config.yaml
n_head: 4
head_dim: 64
norm: "layernorm"
tie_embeddings: false
init_std_qkv: 0.0181
init_std_up: 0.0181
beta1: 0.95
warmup_steps: 200
decay_fraction: 0.853
final_lr_fraction: 0.0
batch_tokens: 131072
dataset: "wikipedia_en"
Each number is 128 + 24 x the weight over its row's rms, rounded and kept within 0 to 255. Layers, rows and columns count from 0. Numbers have three digits each. The size before them is the row's rms in percent of the matrix's.

# up: layer 8 MLP up, 896x224, rms 0.0988, rows 759-818, columns 0-111
# down: layer 8 MLP down (transposed), 896x224, rms 0.102, rows 759-818, columns 0-111
up759 095:123161117129116121157103115140143099153109125116176101161118152096137122130144097117157101119075123106105129137150134085156124151092112144122120108148090096102160138141140156113123159146154114073146119113148090059113136150121154128122103174126137147109167136098109125118165132122097156124119124180140130135097063069080131187140124094111
down759 101:158141124135163131134141114114089115168162137145126121159131150172157134143132134145111109133123158151102142103159137154143128101126139162112109113096158143169124138158098145108158154135118140135116153156147108142164111124064134091102111113126157132073129110166118127123118111121120073135141107108131149110119137114115090153131148167127
up760 096:117128111166109136145116124166088129085108142128134126135151176122131225121156161116123139153082156092148132130114139124158096127121140136106142102114129181136147127138103090156143099111142125104124131113101138130120105139143127140083118140095114099153115131136125173115087101133090126066121113111123131138161110136177121158091153127176
down760 094:139153116113148151137142137132109180166139152151143125091140130127117109100116104185111133136127133157161150132107155115110127116194151089126072157104133147127104163102154127127114165145124126143133110106145112086125144116120149125137089123111155161117129127110137142105132139098138116147151146142108126140144124164090112085150138149137
up761 097:156130113098142125150143179144164135100145114155106167098115082108103159113136089114117136141162141101175126130124104173133161100143106119156122138161135142085121151107152176103115110135095099132069086118153118149133143154139122131119144130108129124138102105140171129134154073118127087158112164165116106120137163135125149132172136184118
down761 107:109140135136158104135101069115102094121165103159130104173147131120118143167133150126153121150135095137083124090113153100168092133099146106104070133090093138170093146125141099124139096160140195122124103113127218156120122092121139122142115098131159159124134141093107156142122159111116118129133155094161115145121086104099138133134114139143
up762 108:146143133134103128179133071148128153142137124159138112166098130150151100127120120161153154129146075130148141133150129128131169146168133100107098182136164082138132167140132149095142191136172125099103109153114105069155096089117120140121123124140094122118097138147159102172094097151122094128121122153121114121150127118156138099103122108165
down762 108:116103090165130160136119131136142150132154130144090118119108095110122146125118128099112106099100127113125112143126124116140186119134149139149119118094098120124156152119150112100123122072189124147109134122076149140163117108148156146126128099150107135113155135177097212093130153139122141098110152103135107131098120163079114152125115152132
up763 099:141141183118112142137098147130110106117116139129125134142129149156143139136103149123150150134126171134126119120131137101138116110129107085132149099064161159086114143136134100125113130098079152083114125136162099073136155102122112132121115125087160129079091130083144124148151086126162132134145104178164166137148087173110088113169109149123
down763 102:115124146139115121116137121126113156134121152130173139128118085163112129124122125117109137095152118099138122100104086120100107123089147132156126099083109154177141112151138187144112083102173122148142100130152151096179088111157079095174076150143142124143123136127148132133143137105110147131143138138104139106140141114101167138116140158132
up764 099:148109134121116147125100141126157128101164111151115101197168156113094130121136105121118123151123138080103163086130153141158106104119132113179158083120106142125162165125098093105130120130132108122132149143136136139162122154086119128159139136130118150140140136079144142104148098130092101137149147143130124112127112098140132134116107099093
down764 094:103101120120115161127156147146148111098124103105115124076107131173129091115106176120189092098156129176122130107112133129105105160113118117126083172105163117188129142170141086072128156127143072111144137121113125138155152103160192091112137104123111080165143126113141106111137147111062118136128118123144116168134117124114118126159135140138
up765 104:150098107075075172131126130184093160144115124171133134119126105123165104140130110141090122121100152150129155137150117135090131126117141106144161121176165170112137100132062096114162143125109153120104108144124152126172112162157161142142181146145121157123167121122150035086178149141150103118133134100156156106111170119134163139110103094108
down765 104:106166125139151160114130136119097140135175189095103113173112120117121139125135083104124098113104160144105120106147108146104145107134140149171121125103153103138108124145160162152105122130160116101131104139143103152069156155115093125115103089088156108123131111135126136132159128135142134103103118168101141126108143117081136108157131132099
up766 095:177124147121143136149166155118111136099139102169148116118134114145121099119118094095086097109156119150157132114150137159137098111162152166180130157130164126089091121132105128131182139130133144140105165151117106121122104166116123174139146113120084170133105152137108125122147162115137144137112130138118114123139112146068103100123105115124
down766 094:153117089118117097151142123132107136181116173080120157158108142130112116172164116121152155116133125106157139132111137092143129125117111170139137178140144162109095143128141107082094118088102114128151091116127144127121149137186126161156088129142128106092153110108120104101116139154139145153114111111131145138071127158130128144112119135120
up767 105:105162134106121126128190147111151135128144102129094124111110123147109106069142131137130142138156115140119123137121114123113172101134109137126135128126159160154112156122152093137147129118122133121127145164108150115124149140142119142144125105157086143098115077142104098143123127141170154104154127125107143074121109145155133164134091144142
down767 099:140119116103114130104130122169141133125108140106166137135094124133128124092116153115140115140134122091118140135118102134111117123089199119141126094142130156102146146140103173151169161135197129110092101104123131101167096136123137093138125110102132120141159138125116145097137171132118081168133120120121136179113151130140113122093152086109
up768 098:157114118151135110136131127136159134119130114115100158158102162140149151100139139154133100124158093089147165125130100110124141155158122127097092117120112131134110140104114141124117137150160126133155100105112110168145129124137101151110120137095145128164163127110134151157138119147154104098111111144159113117110139122141115114121129117110
down768 101:141142071116087098118110188160098099121109124133175107087124115098121121128100107163113144129151111129141139102116165150102126104117166110144121130105135128118182165113135153102163171172157150083116148135080140105112138130100162120142144155180125141127135148123111116143131142114122116119110150097137112107135130138094147115135143140159
up769 099:116146123140150181093105097141103143109123145120115113141060153138109098078144128112164093138131101128112129106124144105105130191139158151095151073131121113139080124077108112137088156140137098091105135129147146164142159123131126092145125107133121086118136125130132169145105148108121110119166154137149134122152072136114171158104140126136
down769 098:163119116117078129153141094122188127115121097118111149133135106122121170138132168132122132131107161159121111148129146144138159117155113101158109133131160132111149116168128182099133103160077075153153112147101146124111176118113185158112160129093114162126156092188149114119136094166135122125119149114140119129129148144115107127122138156136
up770 105:152141138122077130132090122113106115135103097133127115122088128150112159115143117116124113136125079095119107106113125139152140138102166117147152150130111138114113166133130109097083159140133092145163124147113140129091164141124095126113155112101123119146150087178091142083117144092142147145108136105157109145089118127159116156139109118079
down770 106:095136129112130144094130137142164114101105122119153122108121107144111105116129130151151120154146106147124154112112099107120095115139113153150141121124153100108097132164087157170133122096143132101122137122140146135125119140079151122093133098140134167158141099149169113087166123166095100139118129142148131124133143137131166105147147143148
up771 104:133111107108115082146148157107170154109088146167090174163191089161139139114108129090139109152118119135095134123123105112119106140146114154067116125163183152115123196136132159156120128101128088134134141122163136142094168169110105099179110151152108130134142091163142121145130134155119117146160135088134105107181142116110168111134123153144
down771 091:105110125175139148141101110163116073136156103113130121083096167101108128147165125159128149118129122131157114143174145140126167155145151086129109102097100080174165105083131161103158117164130162121134125138115164084139105116149159161132150122131144135125156152119139097089139104163134193106129130163102163129129110152113081154118091155157
up772 095:127101134118091113104105141099095150136133168130113135096131118106094190167176128086122160164130168135112124128111179137103097110158126125131145102108107098129121122141105133160150159138147152088141151106102168124105129159145125175109108146123184127092105147105120145082135112124100103070119129112131072177116111137108129137121128117136
down772 096:161131116141126103152156112119133138156165084177123102126137159094119132154119108136073146102133106137161121110163132115135160140156133129144119103158079147112124149107160127112139116131139129119144112110094100139114095108113114100078120092103137171137134163124130110126096113127148089092157166143143170116166096107157188106134138131138
up773 106:126162130079090126135154146107108137136101133119165117139104109134126114119135072138115161136139138154125108117164127110130106149100084135118156113101124158127167156114107131135109144122146100082143101087123159136180167117104097132160183133119117093168115114119087151119085149161111124120125105081120131071149134153139144139090144157153
down773 105:141118164130135153147127102148138136143162110145116109130135164104108139149130132168127126113134142106171123131109124132161150140104117200113110146147087151102128118124097146090151117130099151153113121114162157140103161133103101071103167080114117143088120137159146135115103076113084132173126115118129128130171149139157182117173135111097
up774 098:125106108131157095160154157135130085138093101100167101160148127117135151134168161126169109086055146128135133142146128135150148098141111121089135107150148121112136143109154143115128120144110154124159163152081121095144177148124125154126178163101107089116108095127139129132122173114127091159156116117122131102095150162147152064127161138130
down774 106:122105170140140148087098166119085144146167134104127118137100131144136155116114147103168099142148120136126099130155112118125102088106136152151100108140158140143124107173117112164160136119145107137135133135205134154120128082149126122156132125149137164135122120151150097107116164111135137114125141154105129119097170118122112131143108134098
up775 084:158097107073079151132138093138148147156134182130125137128174108105140090137131153152104159126084134139098102128101143108108098152100116089154128124128118125137109149128102128093112138110146143133116129103145126148142099124161109135129111167097149148123142116151093133111124143095160092169127156120137109075157119172117135141114084125120
down775 087:113112145123166150114094147106091160105133132118104128110101141123120152187121126115125112111127124140152104161174128135102121119170160169155142106127103109122134139118172112126096117161094117090148091133142124164102139125126131098144147139101096144119141113120189083138117086154118143079115121181136206160199149104121136131093156108088
up776 095:098117158130088118115140111155106083156105104123116134136122115112124080123160105093091169168151127156133122151152136056123145154095135141130126091127134162106124155136180168095156108092091136141137124106110111114116181109158159103140129145145124154109101095117128120157111132111131114093146105122106092128138125147131144155138131161160
down776 103:077145094136137151160126133128137150186137127130170139124130149152098076142105162097150108127125104088105118084159113156108192154112132107141155161139137083132133087138138122119118116087139147091133144118135120096113139143139111136126159150191145131093109098124121115136154113156112122101147151112154125129150131137096141117124131130096
up777 089:167123108117164091123163095137102148140114130115092155123132145105131133133142152101133164084134155152123114131133102090111099115117135139131158113113117118141128174116159093123122140118144168089083147135093149163170117169120147101153133126125100150140165116108109107128109157104127139093119100113117166127135138134120084111156172130083
down777 091:098120134143134154138121144121128138178150118123145102141132127127130121147124109170142101099154133130162114115100137160147122150147127116097152179142122127116174148154143157106116110119134123170141133119119111137144100125104116104108132101131143096113126115121159101103150119094121132166121135114157108192071141142119122113115163136132
up778 102:119129109105131109150156137176125087126145111128094147151142097141114125100158106101121090167140124148123130140176136122145112110132105132136117138169098132105130135145076133157108098145106128148130145141138123117132125152166098122142109107186110095140147156137111136092142172149079119127081098096104158135100186092156114129161135145122
down778 101:163075137097119148136110152109124127124095127103144128131129127136154127193110062177194127111111091128164104138093172138146141147186111105140117108097121110126119151145156104104128127136137119131102119150145138199066102087136106145125129177129139165105145111110129106182145084130139119105119140176167129129148104169150124142135086153104
up779 108:129131165127139103116123148167121149127109055121094151133102113132085147118119109122146163139148129112159175129129151111106120132080152116148146109130132141124115157149132101104111118137117101117122141126103152125151133145105142135071098125139102142142119105100112109140084119078112149145144075085171094166107150117147134149117128179189
down779 110:137154099129115124150135130092134119158132171113191111145107122081109099153117110165141097115142131099094107126089104152128117075155101163085139145179165125146094126134122115066122127139127118138095057136098119103128111145119131111103115136143099120145120152140096182131144130139104119159119121143114135141097130112170173174135150100154
up780 103:143124180133135124139118161140125093132113183161143168154130150108155130164107123107149167108132116100106123106150124126129103120133143124090155170125136136122112135124138158135175116170123183125115091139158132144116116129087169144101151137087118157156166156117133186155150142135113168115130077163131102127113127077113119124152125141119
down780 104:128126107080149140112079132130165133169108152070160106095145087123070155148132140170120117096092134075130127135143165121157158091122122107209096100107106130114134184128099173140138114126154079166139130095088134151129129100147124148118162154128157150120136101191119116128139130137143126141108128079132128117142144148130159095129110124146
up781 088:138175142116118129131122125097131127104133121093137084141177152108122145135147127119101113155101111154166152156078143143125113086106122126094141112157141152141126097126124141124114082113094131199156155127123153112141139130097114116124142103123151128144125131134123118160096091109143133118172165116148131170128157103111166143165100099075
down781 100:137074095127153140106132133154112131109124135185089132124161118119103126116106120121155137108147129102086085102150129128169175146129149119140114150084121065110122145147129107139123152128170165100114110126140135125121113109150121134137110136121082151093146115115141151100145152122109147147077089153130114091131137173158086099076162138155
up782 092:142143101107122113160106157103145154136100159153094140160136121089119134148128152135126116108098118139125176134132116092096137113104135161144135110134146142133117122148123135160134128049138108092111115122126149125134147151147156104128104150111129166123093090149102147098108159130132162110133128130082147118132124174110098120180090123045
down782 095:127088109110114063097149133129109106134124118100143136122115156123118129136101148119138124148110091130111106156073132099119113142119133113157150115112125123144153121109129109150115101151125073116101153127129099118090151103120095130121166117152128147136108114157095102140161117132101073160123111144135142115145157132092144136111143125133
up783 102:142151120105133078168118127138118101141139131094111134138153127131089129138139111109119155125109142153099102176151139103120130125128181116118144089085131163154162101100120135122181150103138192146113100112123152118148183130120132093133167123149124134126123138145110139127092115087164153115109170109166105119093137150120141116129142109141
down783 109:135104124159119082135128099143113133130111123122104099118138149100102108106114148118155119145097112098123069069096130151159098132094122093120117148120160110069108137123109116138098164124153181133142149059143136178156087141132144122118145150114136126150155107162131103121153115106125072122139086116101110177125123143105151127158074126091
up784 097:079100106142096113164108109121130100181146114134098142139173156122126153105133118125117092138148124125121169129145094138125149119144153091124122117117111151109125092148068105130102126143143105108122130149125157143108138128140122141148113155127163151116118134117109135131098165116123112121110158105141151143151137127152216162078154126125
down784 100:156155156107173131081123132129129177129116114137129123142108118080148147158092143130124154139119167159146111152067136131128115160102125085094118140123132191123136148092122159136107116089121157154111089109129138120113106176123119100093124123183129165115118152146119143119114126169156119116153105157157110106130150130101111117176151143133
up785 103:131154166135103103089094115147124141105115139099094075143156086133138073119115141068102139210104089149086144159110124147086139118165124092141156166069136084121145090099134095112087105113131143135101126094143134090161156097156117115111136150111107104122142149110119149148129150131107181119143127134114115136141145142134129115084109168144
down785 103:129118121114132144138097120133099131152163162116130113144113118132182143137087140141124148077125118153131162111114108139181115171122096130138118140132174105148150145142108122152133138124100147085132110136153136158110128138119152132124166114099132131094104085148140127118143127142121109069156131125118144123137156120156138139148147121174
up786 097:119130163087108164141116132147102118122133128144145105132117153128149130122110105132188116153118147118092122109120144096167136157132135132099150124135161173111113144138133096121138122163132150120098134079172161112121144157144101099104115113141137145138159123169103172146153107124114159149152164101161141132130116141120128140109131128105
down786 093:107101124137151132090130097077119112119102133106122106162121101160148123120138139146053126130121042122144134140125094135147099144124117129112128164120114112103120095158120101118103113098100100147130091116084099139119153124153167145122123178091145089163143129089116089126138174123079119150123121130113123130116124106117111121137162154158
up787 105:109120142107150142136131142121116147114139103153141125160186175129145093116147111128140152111094142071114144110157136143157170124154123119124144169130141139132116131083132134138148118142164069106127172118090113115159159103125120145105090106100136130153128148083150149151132123148140176103164102140138150131163169112109137154177145132112
down787 108:141140122110120118125156156120169110080135113111137083078130123187082135155156115105102126117146166180144120137135119156142087166150133156126137134065116149116129127150130159122132119110115089149125134154140163120137083135134109155100145131146111119137080124138096142093154130134093053131111147188140107128137126112153135133126110121146
up788 105:136148123087128136138164104106131097102135163092174146108117137154106074089147153109103141123117101145146104151124128141150119111158151135145096115139137138141116152152134103148122110093176139140114138164158112090119124155168125164140108127139156141127158141125123171127129109120086070061152168138105177131106131119131133162120126148172
down788 101:103121130125126170169126152154100110159142090158097115107122103114107126142144100119118124174120158133072140102180144155116151136134156140160119105131168169127142139079090124123141136136143130145113133154122115164136140132103130147173142150118095169140142170153135136143145160129162188178124144140122137151122123135112118121139152155084
up789 100:145168089078119124119117124123123113149131132119096141137120154124112159154099110126098068095158149099136067120119136146120098104162178149147141134121111098142120112141118115145089155119136114146104132141148116159121162130125140094120147138155144130136133153093162158143158131129136128147116154097136144149136115183126137163135100144138
down789 099:128086122110139125134148125086173129091100154129168098106125109137149130129145119151130144122117108133130131108143108141141162116161089118112144134128155122107138141121104170157199158159157113126170126112144124171136176103114149131093121126141129156125153138153101123165132112148185148110145122129095100157119143110147154077097098131125
up790 108:118120131136132146131135182134119131147099129205117133139099114119112112158166102125144072149116087089139142121129086121094164137132169099117150099119106130134124137146115114096109118154123106098116126136144152161163129135143108147139139115150112124160104144122148093115109169109173082135120122180110139112163122129106117146125145169131
down790 104:153122142095182146102084112116135112143139099066107112162122116157145153094110126123140132139113130124083181093131167139160112117140139179145122143152147140188100146084098097150154130162116126157132119128114163113116092119100147147092140112130140180108153100111115122142104126151118112109101126080131125159089149151105122162136147129126
up791 103:115129106138156139114124163095164121165162114133133127109143123131111174128162123129111117139100149119091083112090124154082134109122097125154165092127119145138117120143118125133170116119124154156099109138111139134125122092122113100135128131136139160126158152076120153127140142153101097167141164095138154072114119188143171163146129104142
down791 103:140136124134102137136128087128120136128143128129103082097122147147124195100166132147124138102111133135160141142151150127107159137144112096083119203100150123092154150137122158143110145142145076111119174084170098094134155106101131116107102102131089089139126083144149131108131115149132127115088108110114097142164084139129087132139106112176
up792 104:162147161070119103167147159130117112140136118138105120167117161094116124071148167117131090151174158125109115088121133111170149132149084130150102148135165129147116104145133172102119082162049138120137146159143123125121122143103119115106113103116114091125129167133129137135097161132143117138091107158117096109129127167140105158179118140099
down792 100:131107098168128148119137096135122087130183146137155112127151110127112130183130091123092174104135140154127140148117081098120109136111141139104112161119143117135191114148116112112129165112163123169122147102099141115153094085099148172162132142120146112118140110131159131152132124141139140089124116111127156139159145067135181147126112134134
up793 102:146172146101119138103091137120110121150116087140184125163151121125107118100124105137088146143129127055171152149124158133159169138110127135163114166113082108154137146086157104102176073154148131169114137142130097091141117108085119143140151148190094147115131148115098162128153122135111120089100122101114115121122117120128127146101180152110
down793 101:089134133129145074126143136109125121114120136129117145124116140129125128124115135113152073099104112132084102121153140121093153129135083157130123105109108144133150147120091153134102109113142155115155115112146089137104070153141137144119143101123146129114135111112111092086091069115138159154161103125147146134127146083147125138127127117124
up794 105:171116129130173144114116085146131140139144114126136140153097166116101128102129108158152145105125117075120144106167169142161122135149175141139107103100114133117096140077128139111104158137124104146126124106138093145159075194141097107123128116122161098142179145096129128171118157186117134126116090123142188119133125149112090096129100116109
down794 101:092147145097067152083160169104103082084137124115109122103126092167172136120102170120132078185107135142153117137153099139113144085098087139122154111151114119118157091177122167114105145126124139110094124118129105123112160090112155189144127143140108138102120110158122158169115152166135128188144154128126110152120113133134168113158191138151
up795 109:131117100143156132105171158076119115138168162169136169119114127117150166125108142067103125145151125132076117157100116178119087095124133124133177096133132125121128155136091145142134125133113136141165139146125125122130120177130128139130141114124119149202149115138149172151123109129114116169116105105098176111129153175107148147095087164129
down795 109:095106164136117120156122153126079127062126112112156127116104159144125115119095159134155143121114134118098134161114113102139126127109134084142093186129170110155125122148145145152158118088163134092111133147109161114097123058129140178122108131143122134105145115118102135140132139150117110123128124113120107096129096130110139156094125110126
up796 091:112114136121145104115148116129151130128143126178133139141153138110137102137139116100155110111093144098148103114081120112112138122148087133198145126112117113116115086121111081126094129205164113177153123127116116139160108109157134111093128115135139158124122082171138159182150161148154166130098084119144143112160129121158148075152148130115
down796 089:109171127142159143119120102080086135131180153098149101079112167112104137105103189138148100140129084093088143169141152106116147122129182136085148171148153150179127134099102120113128111110122151051127114143120120112154108145105124096144100140133140140072113155124139115129091147137126146161116133173121120129143143124111097158122119116137
up797 104:136161146103122161151134119139103126133166109116144086144100093104078124139134111112088140119109105121144118099143205126126132166094099082129176172136118169126112104116122142135115154100134105105146130164141169166142106170119094117106110123059115125147159169103112116122160115122121121184128176121141144131100147107137131138092093141076
down797 102:133097110139181136127072081142149144106130118143120130103115107152142148090105133106157104140155146093093097111118079129154109089170148139161142097158157158162125135177121130134140122164167102099131104091118090144097108120129116140112105075118106120130132098123123149123146119123137134136144133163131108113156130146093127085129154133150
up798 100:140121107087089174133102089101114140092125120130154124160121120147119130171145121087129177128119121124141118132102167189153139151169149146089118142099126134109122141088136132159109122090109167147108132087105106163179160111123140157100124129121157134127179128126177115109166135094133094162139124196107136146154160120132142116158174109090
down798 104:127119140160157100111167141104111090133125124138117112115150126134173102159112100144128109103110110159090118115169150103109125155153102099158122144134146124153093138147121166116100138144114121140115130150165121148096137113164159118062089103168096135117127148160112100130140154100133159136131138111126100133149161139133152094110107122137
up799 109:137115113160183111134140146079119177119083127149129142157155122126148134136109095129101113111165135082110143150199137122093086150130087138130173142113115132131097161149140136121127089109135164111138106154118132150114111069113126133111187130132128092130142117115092141134102130155134153158158090121095149102096111112117122110111121113119
down799 100:117129105084095125109099110160161099141162117120140051106132112109137135194126118129126131111121135164120132157081121139158136107110160103148067101126174120089126095120175125113114133168130115126114113145125120107133139165167097090117126124120093125152126126150147113139148131099109092084121156134147115115112129142117091098123136146103
up800 106:162120100127106121103108097124182166122105120103147131167126138125144126111146114112111061091132165144124097111157117109097112143107133112100117096090133173126136146102126145136105172124083109178148140090130102148154149156127113126128133117123122143144142144116076174098150083131128136109131104147130112102084150142142156123126141136171
down800 106:095089135170168134201094177129146139114121128122103108112117111123147157107141149129103104126085100128094119085118147123153101068132141157158147161126118130146134107144162139138116145121134123116160153092073148135114122135139130163094150133163091102137161145116102103117145112123133099134141112120120121093157104143132164170083114132125
up801 106:142142100126115134112139125141118116122136096127160127176129090112113145105135127163122144140066100112115104147140131114121134133102145114147127092139097116126124121128135092153091138141113129150179149128127166130132102088112133098130169114164165178103159134134139100126173143078122126154167144077098130149105133119152123131133123165124
down801 097:096157131100094119083076152089136123142137161143107118104131138164135160150153137127117142099151146116132130127161141142129190121105089118140111112130140136120139102089085129141144157125109114143095106144124123086108158188125080144138127112143095101171146168112135122152093116159114127108096150162155151104153124133099171161086125113090
up802 103:108096147092156071207159109109170094115088156101135154131137109097098135118123112078141119136173153150078107099144125107106125148126111131146097139094109180151121156125127140140156146133067132124172127109132109098117163101151150117106137143131097136161140118121092116127148131097125149144128136133135131125116117158134148151137156060141
down802 106:174150123126124139158147100152105134120186138108140105123096146160156120120156146126129115138161151073126147088079175117159142118125112169125140129140120125124126132149139154118122172097106119144146140148080116144114111141132116149132160162114129072132147152144105179145154124110186110086130117123125109129128134183086084141111131173145
up803 099:126088096136130138154063096115152149122119146132150138088107091101132091087140156125152110150122104127166118108077119183125169122108131123116139138107142128132167157092137156100123167159144143145118134125190140084112131084117145121112127130106143076171115095121131177174133152112169151142109106142124089110087171142127098110138128130112
down803 101:144147109110090157126130122123118131149129122123119107126133100129107144125129130144128133105157175145139118111128169128129141143156121138134116124142123110126105098175094173137179124084096145127164138103131129112131131177167130104156148148186081170121135141089127117125116130147136086079156138156101141150150090127157128168140130146110
up804 111:119124108112115153139114094085176146114156119135098145155110114123167179118073141105136113087137089106148093105135170112112090102115155152122077104163124156101135135123142120138089174115129094107144117090098135137139096111139148139119111110119119117160136103131190134168173103121163135143178100141077136123118108136120184117116166121092
down804 104:124116170172174111133149155122103129125132152147146129150122128131125094146115083174088138109130123165102142134109107171142124132121110124152183159115149099172147110144130126127153136140143137148118156103133078156143161132103147103091128143129115138139129133126131131128101153156114110117138169186192140113139129082101079144139151144128
up805 106:119132115122153094122125120118130171150103143139139094132131158130140101119113135094135090160114148147125096124143104145121111094116157144121187144163134118102074134125127095112125113161168083147132130136145113145143127093141141114104112178125117107085088122120085143148127129080157107139145143123145108133109048148134164136124151104196
down805 111:177133122075153140096135141140125125113139102149114120093130101075127133159105087149117136164150123122140087120091118087167119161125149158115062118091153183167102126116137111134132102126097129176101111107102116129172134170101151150152136155128129142143153108126135122134137171133122148111112152166071147107135140150139115143119129107109
up806 093:131122126166149127124162151159142137154110078145109162142120123155158144163099088067115153120117150135145143138148152133137161139129116113126149126147128131156129121090180121163118106157103127140176143093128139131170129116110114133111118105121105108152116143069124135113129121090105142113152150142095106099109137092130145130123105114081
down806 095:151118105113141148183116137100127125134150133142144068095125152173089134102117137150134140156118111132081142086144156087117127112130153141121085123135150106082146142098096142151083131127135113139171111135186092152107142099160148151146108096089131166118183115152146170126129174117149104136121143147133132131152110149100182147127124123181
up807 102:143118129090133107113092160107109183174143132187126148125111140158147127132142126119129122135133123092125105150162135146126164145178142136137135110120134129142132147111162098115125153115156159126150099144157085171156140121075150089127146113133093102137111113097135110126112161103105159149160127136146171116122102140119105143109136170120
down807 106:122153088135118142153164116149141139112100105106122120109132135147147133127142124090145120119146131095148174132131120099124143077118139126050119175121130169139180122123142110110137140117103106156127125155125161096129110115101150164095089125100168152106125173127158152134180121083121109133153107105146153122085120163135120106115110098164
up808 100:143127127124171166126124115104103121108152105110181110139106121133141125183151177115117097161072129135115132128153092188159138156160163103118143101112145115094146096128130139123110139127126104146107131059110120152135106131156101090108110111130106102134112136141124166097159131077176145122104139116131102129105121146119109167139142186148
down808 099:128134104108120111097120150147187129123145127119081116107159106142154172100118110133126202104081093112134070111137091126096158140123171131161162137148148101136096095122140114129166119118165163171116146140119127093132175130127144126128111158113122157149074139164130134152140155103117140157153097138121133124134153152111098136108151123132
up809 101:096120125096128111095108156114096094114108153119136144185154127139104121102071115159113121070130133161158144102141093102093117142136133103154132116116118122126118156134139158128150128184144152135109149132117111117143120122114170148101123130136127131118110164108135098126122128159156089115129112128135124110138165177091102132168163129123
down809 105:113148115178133109113129122143127118079103149116141089118145123176102138158134164147125128141151127103123163195167121101123127140086109098103096150118146120111155154105121115156162104163140108163144196126087103149117164124155136152157123150072119127158156110112120109116108144125133138073145128162130127075120071098126159090072138097100
up810 105:122145087102168139171147144077130116155114130130115120118158086111136122109145146117092140186124140177119093103138127146094139137133098147133152107140068133138110121092158140119134147125127105186153123114128103114148104149125109126147122121181102124158134121102123099160129148105159168099111126135114153103144158119118107155107147128113
down810 105:130142078104124120144129122173110129124120113085141159155148133092102117053152134121168160101156107137132163143157104112162117110164164110076112187172131112106142086137084120138139088131145147127092109103124105125105112167131111134131171141127111132109111142123096137139154133141110150141131115121143151137092139132134158117102113119126
up811 103:108134101149152116128087140110128115129127163154164132150148143101094142157132117159141086132114142118131134176168148166116109115135066135140161106100134135085159161135150121137118189128168138117117185133142157137113142106155170127113095116111121096112155180126086153107131097159112152119144159132158106131116134142156142101116160091166
down811 101:144130152115115112133089098141115085172164182146073100102124128116115116094132149145112143147102130123162123132094123073130153123137145130139110109094092108159120147131148112147129119136099103123087157107131143111153134145092124137152123144145126135131140092136148120097147114110157138089143106134127153110146159148104114132126149093151
up812 096:132132146113112144120131140159154133131139147121149144109120127170151143111149157103111155116170139129098126146150119110103109137114117118111154117081115087139131175140165173133109173089159081118136179145127159139098172116164104132167133135108129108115130119132133131136141139091162125133138165123125123137123139136150151137144106174130
down812 099:146135143130106070128132115105123135075133123168125118152153099109141112143144149112169149133165133147076134112150165174141132158156101157128178143134131132102134154121153148098143138150122117156140103117146134124130115126137137132137148148099087062119127101126151113146154135189154149150121153155103106122103136071139152125129131073160
up813 097:115111092129151162089153151169139143157142157136137092131144153108112132123080106070156122124131124133116125135125128157143120164148132130101130139134153086129133125141139141150127154141129118144068104124151182139111110144090119139094099117122152121143145122157126190111150135145125138141126126141146156134116165106096171076134161083165
down813 090:125121200132126121139139110108099102129105089127134107157131089140165106142156147161115144123122108111142137147138106093159109136101130109148114107180121167103109124068111132076097114102127148151159128143135072091114130089118079129143157147116108128155121144095108069129143123118112114131128125130099092135108103122146160134118097165092
up814 107:083152120119129123149119116164121118132146151072133134103070174155105146148151092134110141096142109159145140130162108141124162112127129137112129110168153120117122083112128146141129083108119130104151148132150134124144125091195157133143163106145113122132098085142180148123112161069086169147145112133117134110134078126141148120123136118127
down814 104:172157129135123120116132129108131134096081109156150136137140125151137114104135155131149122176121126119145133151095128127121101130094183142142140124085119149138153181126136122133139172087152085143182097124120097106125107149107158107058138132118137162117141159104101123118111120139153082103131127080133154183109134140164136112091116119129
up815 098:132134141105104100145132095162145139119074060125152120133115127126108147136113112146115142112134141150153134161119156166113117105120110152131111133195128166095125111189153101096115141125137142128109152149093171140115128130149097144119105132132097141187127152116111106146128115146155151100180150129172120115113106141186068117085125139130
down815 104:145088125083120150097107158122082113122146084154115113134110139107175165108088113142148129121141110129150118163121121102109088127107151133104147140116150140184127140127151129118119177131176114085140102082145131168162144148105138101115133091125144123132148149129161083127095124162129125199141085133097126113110170119103128118109149121113
up816 106:100109124133136109157183132125143116128126127217185122101144113099122140139133120111120136096137151158115143136119124129101107160157114178149181154098097083113132132151125118103143128137117103136090134141105129131092134080077085151112154109084174151112114107112120121133144166172159122118090111115147096158135079154101100129114112093141
down816 109:145086124194140137118136167150096149159158129132112125122137091126092173123148125128157129154125149140139131120108135146115112134089101115148109131114130121149175138158135111118089109117132117153136134130112109099109138139122131128176164102178149147113161116156127143140112105140115107068173104159114109105111118136144139139100152133122
up817 094:122109144079155093173118174111101128144155152142126134117153103120155143165128150118120072147135167123139120125108158114136099152126180113121155146155114141149148128143117122136096133115154105126117108126124103115129099124152147118145103106154104119075170092094111114148116148134116115139153141120147090118133065144123175121187153102111
down817 095:134070131127126140139142082108156161109145120137156118095075111155109115094173103130158151078139122157142083127140117101092146102154090156105155143155167152090083150113112147157117137099149153153142114133142118116123123150151129145108140157144114116128112151093121120104108156122158159186098106145119141143119145103103076112126124121159
up818 092:148148110115085134116140131148136127176122144184133143126119114099138120082103100131123079130112116151089105155145124166128133203123118127128184100138136156164130161116148131108165131153111109124161152163109125123060129134064127130144146130163155134087117222112149126146159152149111123126099099151120133173119091157095117124170152128092
down818 101:145125130142151103150135127126147157088128134143154139112162123137181160141201124137147135171110158108163140173150175100132131102177168132141107138056124135116103129173139134124098140095152123110149103125090126130142154073136150103104113120119166129154152075128163136115113128167123112114134140150160129098135149068127145102099126158177